config.yaml
num_hidden_layers: 9
num_attention_heads: 2
norm_eps: 1e-06
tie_word_embeddings: true
init_std_qkv: 0.0542
warmup_steps: 0
final_lr_fraction: 0.0
Each number is 500 + 40 x the weight over its row's rms, rounded and kept within 0 to 999. Layers, rows and columns count from 0. Numbers have three digits each. The size before them is the row's rms in percent of the matrix's.

# down: layer 4 MLP down (transposed), 384x96, rms 0.0773, rows 324-355, columns 0-95
# up: layer 4 MLP up, 384x96, rms 0.078, rows 325-356, columns 0-95
down324 125:497469487436479398530514511529510491537539538538481470464454565507564484508548526522433470449437577455500609531482474559548530512541553459510480555537487512512426479516482443510518507483460472491504480575418492493511504467475523537462589510408472492527518531478462489488477504505573516458
up325 107:469526562474538540511520491569472485493448529441480516487510470429507561553590481583527382506487507505489547515471565497446509555544518556470514473443476507482568521517532451545454474457451528459575511452503504477497497476537447460526490484476549484425459540411500503461533497552498485502
down325 096:487449425550520527434607489511494477499461445464515499515425502494604519463582505523514490474473508520465498478480458470539517489519493498524460475459534549485609470600497535426515497509498474516530531569459543465550454420501481490494490475490539519490537506524529441523449468489524447571
up326 083:429499521453441455574487575557544551525444559472462552497431422474533475459570451478455546549532438509563468526538430541509457505555509491495495476552527473512517513508472433546491445503529502513450471564495542505498567502462499496507476467530438538482541481472476553480509544442491464454
down326 088:523576454537527537453475567427451459474494457464548461511571556490459507489464561468601407444474491509504452444489448494456503497510486493530552534523521465465543450477549570457521547522447537491514517431531491496503502543595520537518506491543548494508452498524484430545495479527473454514
up327 094:428558454495571494457471505515417547519497482483548498539476596552489512541577479448448520455446472488570447497480505495525580472534430576497496403592476532505463516483521466565493535486460520511541499460489525455517498525489521511479444499471530567456449505462470550469480526476515493490
down327 100:545537543509420494498522444481516446452494515426439450475555435434535531497504460549517445572475488482548492506499512539490489526547566382518588559437534485522497468513478572439505446523492436483509523486499509566464539481545537505524546463521483499514572473493541506491490504498475439541
up328 102:487550462499526535531454546507530479450542494483489522555513438446471493493456467505469507484536536502541503495532514514552503442461470446461480495464452551517491566534507513526404582428513510400503449532513486545536502427510543443543467423542535554488520489535485596474441508580506500546
down328 098:528428473551518463495484556458493499501515553510497528515439542492464481546487502451467465519445521536463538413532463505525459410463443511454447571455469525544501483492487501447554495556523515458487560508571510474532608510496510484535525568524462435589529465523470507423528466559510484498
up329 105:515503521486478492504422489589526479520456522481550522575469500543496519487536498530493485509531549502506523554484517504565495443425502431507486492511444490622553428536522436462461403567474480514511535452530528515499531514458536452478482505467430457466480504484436591432507555503475487509
down329 102:498547540507511580527522491545500499480507411458467452561627519479469549510478435494564467529472520456557518533457534496495479547458531529545451557510486463470514519540528527444486531495518468467561529534517521501426509496468427513421481515446468430485438494492455507573449555466486499466
up330 112:552390502457471488440474518527478512468455461436505570504557472430536547533487467576532457490556487506515517548530585543439468504471534486541499543488496508524456479491601510541490438522499494444544522479478493507498509504519463553544432527473539460462480471473418482443457555552452479510
down330 142:483484516521545457451531477445467549574509460501548507526502529466470531520526490529509497541499566499479490478439530515527468526522518410443441504500444457517467486429475577471458508557425546499565458558487496425542492500565518523506552523460551493416473510493485511570475464599471452550
up331 094:489482501416497498448452511537543486572538524512515586441497496482530494501491483499504497485497551533503546514603485563463538429472512484496468439564547545461442555471417483532425577547474538459488511567460469551473465491518500530538543521507489461518489447398494455524538482548500489468
down331 085:521482481614489576517538410497515469466491495476478497471545519497510441502537569571470467533492440467510529450485537423473506443525500418515547501482478502502552593537548553401535519477501497531458446432536574511485535532503519513523511501455464526452468536438466462511526541474503485504
up332 094:451389512469425480498467509454516397524469533487491510449459559434463485547493496530505580519468435540516516508488540446452538476475553572514583485474504554548546481480564447522512525487503479488594506489453513516449451520533503480519442510516570489482518577470506524484505531464491538470
down332 087:460594490526520485536494456469479565533509459466466450437511425445539501445538506512450502539490487537490467475527557491492482524518452496441470483526472482525530535550403501510528516513462575515527431498577532451544465469456546455514488524462527526444540561432601548524489481545469541468
up333 096:486483461490490533552470475510515544452502464574566546447578506480528453465526565461498474455549496481485486486460443474594551487498480491449457570483485480450484522494566498495491540495485530546578501436536553481496485539531521474510567484508450444428454520458495569418565497512433550517
down333 094:474477493473499520495428527481469508510554537513395451466497513514549500435408517539444497473473491522460489579474486495586556494374508530477505488496552545501480529515445515447491512464515495489542490516540456526447472499523530505536419447540481532516495508601563507524518527526568436474
up334 099:496499565504484468499495480484491501488520511551530517511473479537551607480574503518525420435533484486495526518488522571451547526555473436483539471517457462463501498485465509519512500456485468508387540531482491533401420476509553478542510512485501568443553516488495489528386542470562534453
down334 094:514505546461535522440542540540450493481523486507485568521490498493500491529447508510560532502528537562504436467507471535532524460415529497480440415492382554481527512549530474502411491520536503474538486521518489491569530467529500560569505521489473531571471413407486542517507482458445523447
up335 094:528512547476547523482456554541480487523531508515496469444453455458532522539441455541440482467495549539500623442521538559503488479514504439491479533482490563455583435529472481492518512476484520441531465541522581450499479468475500499599513475432443558516493479561543487444490494494422525500
down335 091:505474486570489472437511454410543421518505479441494519499578513491463564502521519509490578522474495504512473570592517497477508479483512487481488399457535451530494521512450414484443421569458468523518508540499495532482526540497456497543469503472514446570506537559472545543497553528567472521
up336 094:535481556529481485539478498500484508495624472572532445541494567472445504494507422487503497506519448523529538473536450525549488481452514477513497563461483590516544496531490446522489463515524553449480435448488520424491535545427480428499521512521558434526462432544442542502466461493563517517
down336 089:542480444498455530455533518494519433482486426481498611489553437482491450516514533560536497441478445460501510417579475456494530444557550511530552507458532474501528538444577497473490554527467486511436539522443473526495515478522501501510435529480509510571583467573517499434521510492531463510
up337 092:514487442525444488539535488501516483515532520470456515558485420507525485528450454466471518514435502472398523509534561510488511536540506544485467461488536523466520527553565497542448513466594540451475579522484524460481539484478507614386542527534517469457516458503507533468446533464433519522
down337 094:427496418486522495525492470552460492500478533508582505461482547505503526506486516529501511459543501506585481445381432513500523468500476469498542527560515456574522451530477532503543490513444508546519460493405537486462452404503537491612461450534499564548470533471467488500501493520508531528
up338 112:543512551523533469528474519494445474431504519512478473522582473413487466485494496561487545430503506562427473591563516466543473525583496483506456439453553439539428484490556485527480474502540438562538473511456466491552533498469568465520451506470494457498441534469504551496509512487495565541
down338 108:543476420494529545526495466471477507485549549531533562458525555539534516476459465571562506559559512480494469481476441525494473532508407448492520512568435498529494504531568430493595439508527467464549475492512505487517508574479523516481489498458492485457480511479443543469509472559476461377
up339 104:524471491572407517512513588509545403453510551500524509538502454486454499524458517560437456562515457534483492552564519555468437452490535542419543523507480513486500517482549516555467507467512461526495481495467529474492496513539461543559486490447480525420563509485512523427526478504394524478
down339 097:547431507518480486542496470533568476522518579545525500467507520475487575561485498513446440549504484499521509539472423460533480513532429506572501517560535513504422456580529473477538518490539518444448462488472531480472513478494566469512484496492464538508469541535462487423413512490558440395
up340 113:548502483459480465528504536499441430512541489425476524481540448451488500489488509472573531535484485578462552502534535460537589470500515575500514488470553531479436430558537492511444546540463475479503540537535500467441460563517524502492514562517549475468499458485378437485561496505492432493
down340 100:487456483491515537589460474525528483569435491510552502499504478501520515483540482489444479543496480431491437488563468536533561526473444482492470490548533556517540487516477462493566431451496478526436484476508479464483502392450493490507489579536520536514570531541590552493425547435485560460
up341 100:597512482487478479502490496524498499521553517478470519441575466579479548523539546571466519479462520418479536484542523447488521557487530559508539471479456496499503550568550501521515453385486471539514528601464428494500453486489510533493443482440503515487505466495464541438460470431462523553
down341 103:495518455566507553466465495444465602497499435524478502522520488499488508446533512498441458457507538443569435583490456488468521522498434521470439476512491488537454496588541550469524488481529607441480566512531435448536507491521484510506523494459581511503450504560569471453490508496523543500
up342 096:479507475452563463476472436550554497401540515514514487452534479511496440577490396493459470539481528382481531563497538496488499412565517476512510467532566518500559517509507454513535465548526472499518532468474527419487461518558525476562537481460491554538506528490470481536532499480478570493
down342 094:486482623472524483600499527437494460492484501480493498535481490561565528530483531450434490486504458469557520531543525487497451486584485459490496462552530499480523536449476514540438544479548497487543587468471559507438463492446557454500465499481461437532513475520419510449507543459515502579
up343 092:538521492468556464513398464445456532477572482509543492473551516456414518428531401481516506528498509499601477553502469476488516506514403485456444520491482445460487526524486476523492602520474495486467507554430521477526507546521516485529509473456487522480472556563515568537558491541487539480
down343 093:523405595482516470458531489494488513508550480482472551527440482538455504517483501578469471490476450526573494462555516568494536468496570539455515519491498546457473537502465494506525505483445509534498595412524500534522472533433521575476521464426511478525537506436415516416524504507544465490
up344 095:477512521512529459489527527517449539587544577470426509445515527547481543460494442494488581433464487530417444501516554499504569547448494465485527505501473492520471504501600429540447487514530501503506508488441503505451401471528542543422486499570547508470483509488464458526478510467573487508
down344 095:486506508487490452486524528482542466538388501490524456477457516505506550536539575444560405535541543465499508508503493508467548501500474436474499610496499471453554501490474504465503518540447465501397433500560527429468476493505555525488538525495511532456489460419581539533532510559507532515
up345 082:543571537475525537513497460510553578496462496503530460497482505444469489495521460537551493541395479414466552458479514499555515530488568441486507473523421622505462495517439492555544481545489470530500454582476497516440530431466509482514454484479491541429507489481517564472503483489482563500
down345 083:433453501556530486469497535518519434433511515500518581568468441546556488527439499576528547445494489514456496514555500573473431517449494485490569480511437414571461462491535514530423524497460542507488478453534505547469502492565544525426478525537478513524454437524491542499540475489468501539
up346 091:524515526447434440532492509495493495466564446509537470527542500489507465544455439512551505462587437572431526490466571513474513541503570515511579454452469452497472445528568536496497533540433542458522521477483514504470491521543573511528514560509518465555494482424396489463502476527518463522
down346 091:512596453526548488494459495429531495484463517451476512515453439486500517432516511520546549509470567489602427545545520494453442551544479493511512556509525459496491563461484496535522519421524520533575472466533486539485468539516507457417581465477446513475500436567529480549477481445494485476
up347 085:496621504507553544513449410502494524478534516500519480482550515482514477490511504390545493502515494474543489497475469487477499563520436498507550522557501518465437541494565469477507498489566512468438496441460462545552421503498484490474431526581501543451430457551439514572534468448487529517
down347 091:444417533473430462517456485510492479483523544483533512438507539493498492480536498515445519491472488501505584472491521432528447484527512542521492475491536454474470553459484481486528525440390541575517415484594544551493560490578547531482576540509499466494508529461515454501560548545503435479
up348 084:519497526465522575532515491542570501506464544510563471564528520540560549557429488431476475452465474465463516511507469512483498527481421463482573547522448484567494464514498473517484523563550468487449447530497435490454507523490516488506556526491407479554440550544508527418470566485457487427
down348 083:483531533570485509522500471494433472492524482567448511516444442449446513471514504451492435482437490519476535528489547500481454500493538467508505539478461461515545586528488482504515396547515572483520562520470500460516547483565473493553495511577550577422468552447586519477462480499432475531
up349 088:416523550490516473494440480566538499486532492516483430443475578526530475530503475541383457512431526481584545524515421543536444492542477463574521527500499467512485505505495501523486510515462563529477488579487529528498527494438405452529567480548466540480523482571531521512499531541469511479
down349 088:554413417532504551445552505440431476522449481498560507584493452437478552466517513459543517491540428489490454507487556467501514503495488534449439515554494553486519491528482442442534502503573389494506534461549548472504492473522552526531459463502506517531491543486483497542467522468554511577
up350 088:469520445491607505452464570509413556485532508515530459486558558507477515517480468486479496478458517513544476512511541464598484529467503565490480468472479468441478459525460469548500490566440520479458478550455540476502472467533475480492478544541454603536547518453471478487437537604483497452
down350 094:519474472481377553505555435491520413547479507520470512512458430482564500483477524522500526528523447511480499443499538539381525497507487409543550517501489551569496553541506517501473457479511498554542502442517547497476583488471535516458510498472505396493441498554482516510539506501506450524
up351 113:526497521526433506415494507445508492546572535521498467443462580501489447528511404490484442539539480467511451592550534508564526516500555516452501542437548506467497454546508546491495473495461506451474518491488566520514493490424470501563490577463491530499459552520458512449390473490507498525
down351 108:446509518470478471416532539538456548516481512584567479532524534511511500496582533486448459469379478485490555525516564493519410587538552505440439474509489494501461450545476444530520564542476506529527492525497510502495475501434546519517513492403525483474520474541517545504443479541503516456
up352 106:507443468548447511496423468501544512474536424497469558465524513471509514517459507499514518491528509586539522525495576483504497476538549382418520493546552491556529448529540412523507479505543449530497530549489487504442395512517475434467482532528534478442511496463568575514475464503510476478
down352 112:465540499503464491537414472502472461473411496487539468502489462590519463582500503551552465430545467509506500514559489579457584523521449476533552439535495451539552484520495516482496509461538469489518452419426481537504491474547530453530477555551460523476484531545530495498520541418513538450
up353 090:541455614455489527481470469517470471465497490507484471454518494477494468543426451515506505449561518463469488482522439508532543430474518452504539460438556472473531546593574541583529522464559493467513482469454514494449554492543487500570593499485571552516478496480441556458490520486513492481
down353 101:520519576437464511530497497508473536463485511472508474448496537480509473553507561454419467497476535550443451481408528432520554484511592527501526416522541497503482494447481533508463571571511488466591536492482430478567492539443450540451501512559448504534512486512514534495505508554462541448
up354 107:504489410491570512521512473534473503474619552494515483438508476477559487415444416492491544489511482488501554490468525565439556501505503510426530504499495511503505488475513503478544429512521479410558455513511492452524552522503536481603501451492563459520491507531481510461559544469443548447
down354 103:474600511547520546548522499460519477509490561530527551539507566549453485554502444467502448560475573540528500468560407477482552484481452485492540525499468524496422507503514495484491456535479527462473494433469444472486444486439515423507517451546479521558479527524447474513477519524497602424
up355 104:543420427539486521504511504528493424581480542515521501477464501520556444439467550483493531488437492521412464502525530500525455488518477348477577546524528517531464478474529478557560507566535503466496483462435497573496461575485527528524526476494510520500529446491460506485484537516450535487
down355 111:578470429511512595494569507559534437487497464582490481508538457503502487505538496608555517473480462504511488533507559559513532540462464471478438528475519514527447543455479554491521449432455497459488448470518474452528480526489529500516501471453529453482447510521547463473470559457415570463
up356 098:544550415522527495470481475525467477482557539507423505490529495451521463485479473499395529576524491482491448485462470521480527439565513504456535531509479508527445469564429536543489450504535539459563521480518513575533431487520561613534435490481522531434479510416511500495526532487480532501